Weights of a small GPT-style language model, trained from scratch on English Wikipedia.
Architecture: LayerNorm before each block, rotary positions, biases, untied embeddings, attention and MLP in parallel.
Each number is 128 + 32 x the weight over the matrix's rms, rounded and kept within 0 to 255. Layers, rows and columns count from 0. Numbers have three digits each.

# layer 10 attention query, 384x256, rms 0.0786, rows 185-206, columns 0-63
124184156078160091138106091145155068168110159135129153140169160091155086127109101126145140122128122166171124121129150089124129156156123146129191123125132103155141088136123117161133109117103121
168102102122186151122129135161163155150087098113140150105129063120114168093148137139117075168096166141140131150140165135144115171169147103198116161118158100154133159117159113098164124103162124
150167144125155127163135122131158063116088114089113158113103150154159175050118163109060043160158157108141110145155085157079187106130090128115110143127086165153165117126130159123159147143126134
153205128080112133154179123125114111091104142090119205068056120141201130145143140087121108152132115079139138105168190108108061182137169147194133154102170065123171116121103146161130076101101117
145083196112103112155169102152130101115117130140090133146102103096109105081126153117114120111092132109195041166114115130179129124126099119051132086162164111137127147100126112120117092134110089
148147111141135066130120146076151068106120096146142157127103073120123171065140181099102117146098091111135054159122128115174134149120046161178120107145118136144062135128111135176121104126116075
151125145098170153045099169123187139139125144167140151148111115087192106148147129101185160124062120144183170179105061135181177187140117089055110187144133170140145179123099130158144168125151150
126148084106114088110149105124093119097143059044212123130109106125143195099136129197127213126146146154135202091107134190110086166161155174136138094136136127123128101143110108162144133186118105
120123093094111129081242156191143146146128157178094160121199165140139207175142137120108156095146124099183121156139090141158065126192151081090078143072119085134143150170069107153075134105092132
066098167088143144085136101136114111162172110218085086246089115171063108132143127133142131145171111164115132145103112112153154142159162161089165137165141148108150129119097105145120122125134144
136115105090078143091157152152158189086138057067146030119149116088146152119109143093123126184140151132123147090117138153117061136088111154171113121205146159137132152161136092123197160165171122
115138108103095078169116123157104107068119098142152127100104117173102052102151129151092105176159094116147154095124106107140140100126095143147144116146136106113105093151088111140102080046170105
100113156184163061133094105087123156165146170118110140122167107180120090102138107090164076121120134125124087050103119128140104148116095079152147088088113151163160158164154128210071138141057132
099141055117053139117162108132160145104122182110056088129093183121113123129127110138112135126131149173101137132147129139127126081108189103102093095148122130121145127109112123092125136145155054
122050159158101163125106113094106151161125126108111208114100132122102135138168148145158141164103086097156103108128178119075125105103184139200135074104119167158093141116204111117128133074181167
098105094154073084128145129184142132169123151096121086087129140159119137134120155122129077150110102099056130140133140117105140067154181101135073162180143151169081112152105130092163146078131090
092140172125108139126116085097157075066143096144121205178127147154109145101154110112139079143126137120158201187082123160092149104110132141161118087121161155127096113089127083081106148143130113
094180159102172096117159128119150121101122133146111119128107087115174127090058127087111122136122132178161176132116135093093131051116154228123145131153083124099165149176100147115156126118136102
132125131126130096104157119164197146100172098130164144158093118101194127036141100166101153129111174136138125112142119172168080134109121047116154145153065074121156120114115092157163095153169154
103118123069124129092083139162118085103117126125099130128128181167102155135145135196139145083176122138179140162149135178083151167145107104133104145122138122108038126122164118129119108122064103
119127162112090161107099127064141138120108101082121143146151148120143114114105118126129092148180117126124148152151183099150111100121174138154113163153147100138151203113106111144105149127151122
168124115123138128162120125168211135158163116085119145179113132121145076140125124147080075113156170116083170159068144130095132134134135129150152158114163089135161095138167142139140165090194116
# layer 10 attention key, 384x256, rms 0.0776, rows 185-205, columns 0-63
111091115189120095111188136175122140173138132125084122055077123116112117127092126182079064145144123157118083104073139079131102062097119121131113146124117169131174115139166142174134108155094121
152165162086080109149053150115120119075066186153175132158202106138130131162124162069155163122079118180112158100095116215128148161171155158108103172101086145131055152097147073108148136155155162
148105153159151204077092141187086070124160115189111099183109133125125108120142092155146190138082103143103138113117091094137102165178104116082140108118168110157117123151066156176121110147109124
096131156164124109183110157129084130090135155091179128254128111145129087085110075143146164206139148139097177131126088119111166127093124132104152083108080165153156160112088116073097088126096139
144123100117089160164134155135149076103186100118109136132124111208157143163152123108041105111150112064102161128146121117118145132093127130099081143167098167133064183112124150197092081114132129
161158117113124130159129124178083116134089175111122132171107121143107111148120158111128136123084141110130196106137072085173101200156187113081136122126056162164073107120086073096190164138092118
151094084204133122176120120174081156106111144102101077112122091154129153117123173084118158177220133110097097106101200075085085169127130086099135221162121124164162141111155111092156140133186124
170104171074198116112123126108128105167092159144105131128153133107135098109124116129110166109093031136101105147140120124096164158162177106183168089138099148170120173106122166120173165056046126
109153141142131122154068092123108147093158137084108099069062137139133055146110127105139135205148155110115148127127142187179126143178081157123159085088116160133052141131074129091060175126156174
143117082172135123157189132073123164106106134061157095119125135096194179139102111066100180121106110122128161158131172137140152116073089092115150190146193140129087098053172144106136114141064086
130132151105096111034061141079105030113137152131113147078098120141118116145146231146146146100094144131117129105171130121129107078109145112079142111076160123145136124175160188128100147064116056
140092068122176092157147143082125194167114177110118092111151092091124144113175152151073135111099161163140156131153122140142143175129209085109132112120156117165157149167101122114164112117123139
094127151125184111154119113140178110166107126154143241086084108074116131099130113111108118161092194154135138175156168131094127112111208159137135101113159162195148114160125147104111100163159102
120151137072194090105130115081138073192157182094101192105120103089059128109123173156112116114128106151142054121102157156102110102147061115145140113142138146120139120143144204174122130075148110
117114197141124159111148107127145164133037132135172107099173126081092159134108139109135120098074086112156202153197117159110155115130095179195056118041124106108105116162129071176127089126164063
156164074115133142136075191128084174154143174183140115097171149150086178151184158116114101122114151062067136180102132107151065141107082152176122080132093117140082100108123173189114161090179169
159088156089168141125150117093033195168089120133063126126096136104154146124095066155099144129085078160124087068138089140057105157114135085172146194168105083109081149151117115170193102142154123
137135075110143135094143162148110164118111129120178115164104079131097118106178113081142111161115181136067136112108116047143137139100195098090134143124118097133119109164139180128158140154120076
144111107107134101084119086134109168120056156156142076089126083170083085174106117148123136140182134123128075199150137164083161110161172116116123135140180128142125128123145169080109148141116151
107144102096175092112127140092131134140137112094117179093124162132129146103145118091125135093144140156116114107155097150111090095143076126110169155130151129130178102129108133134148144133084085
115130099135145131123157132108103145160120149097188123155161084103112130102124182089126158115153160104135172109120170155106117171143143116154142159093038131120136106105085092081099108099138168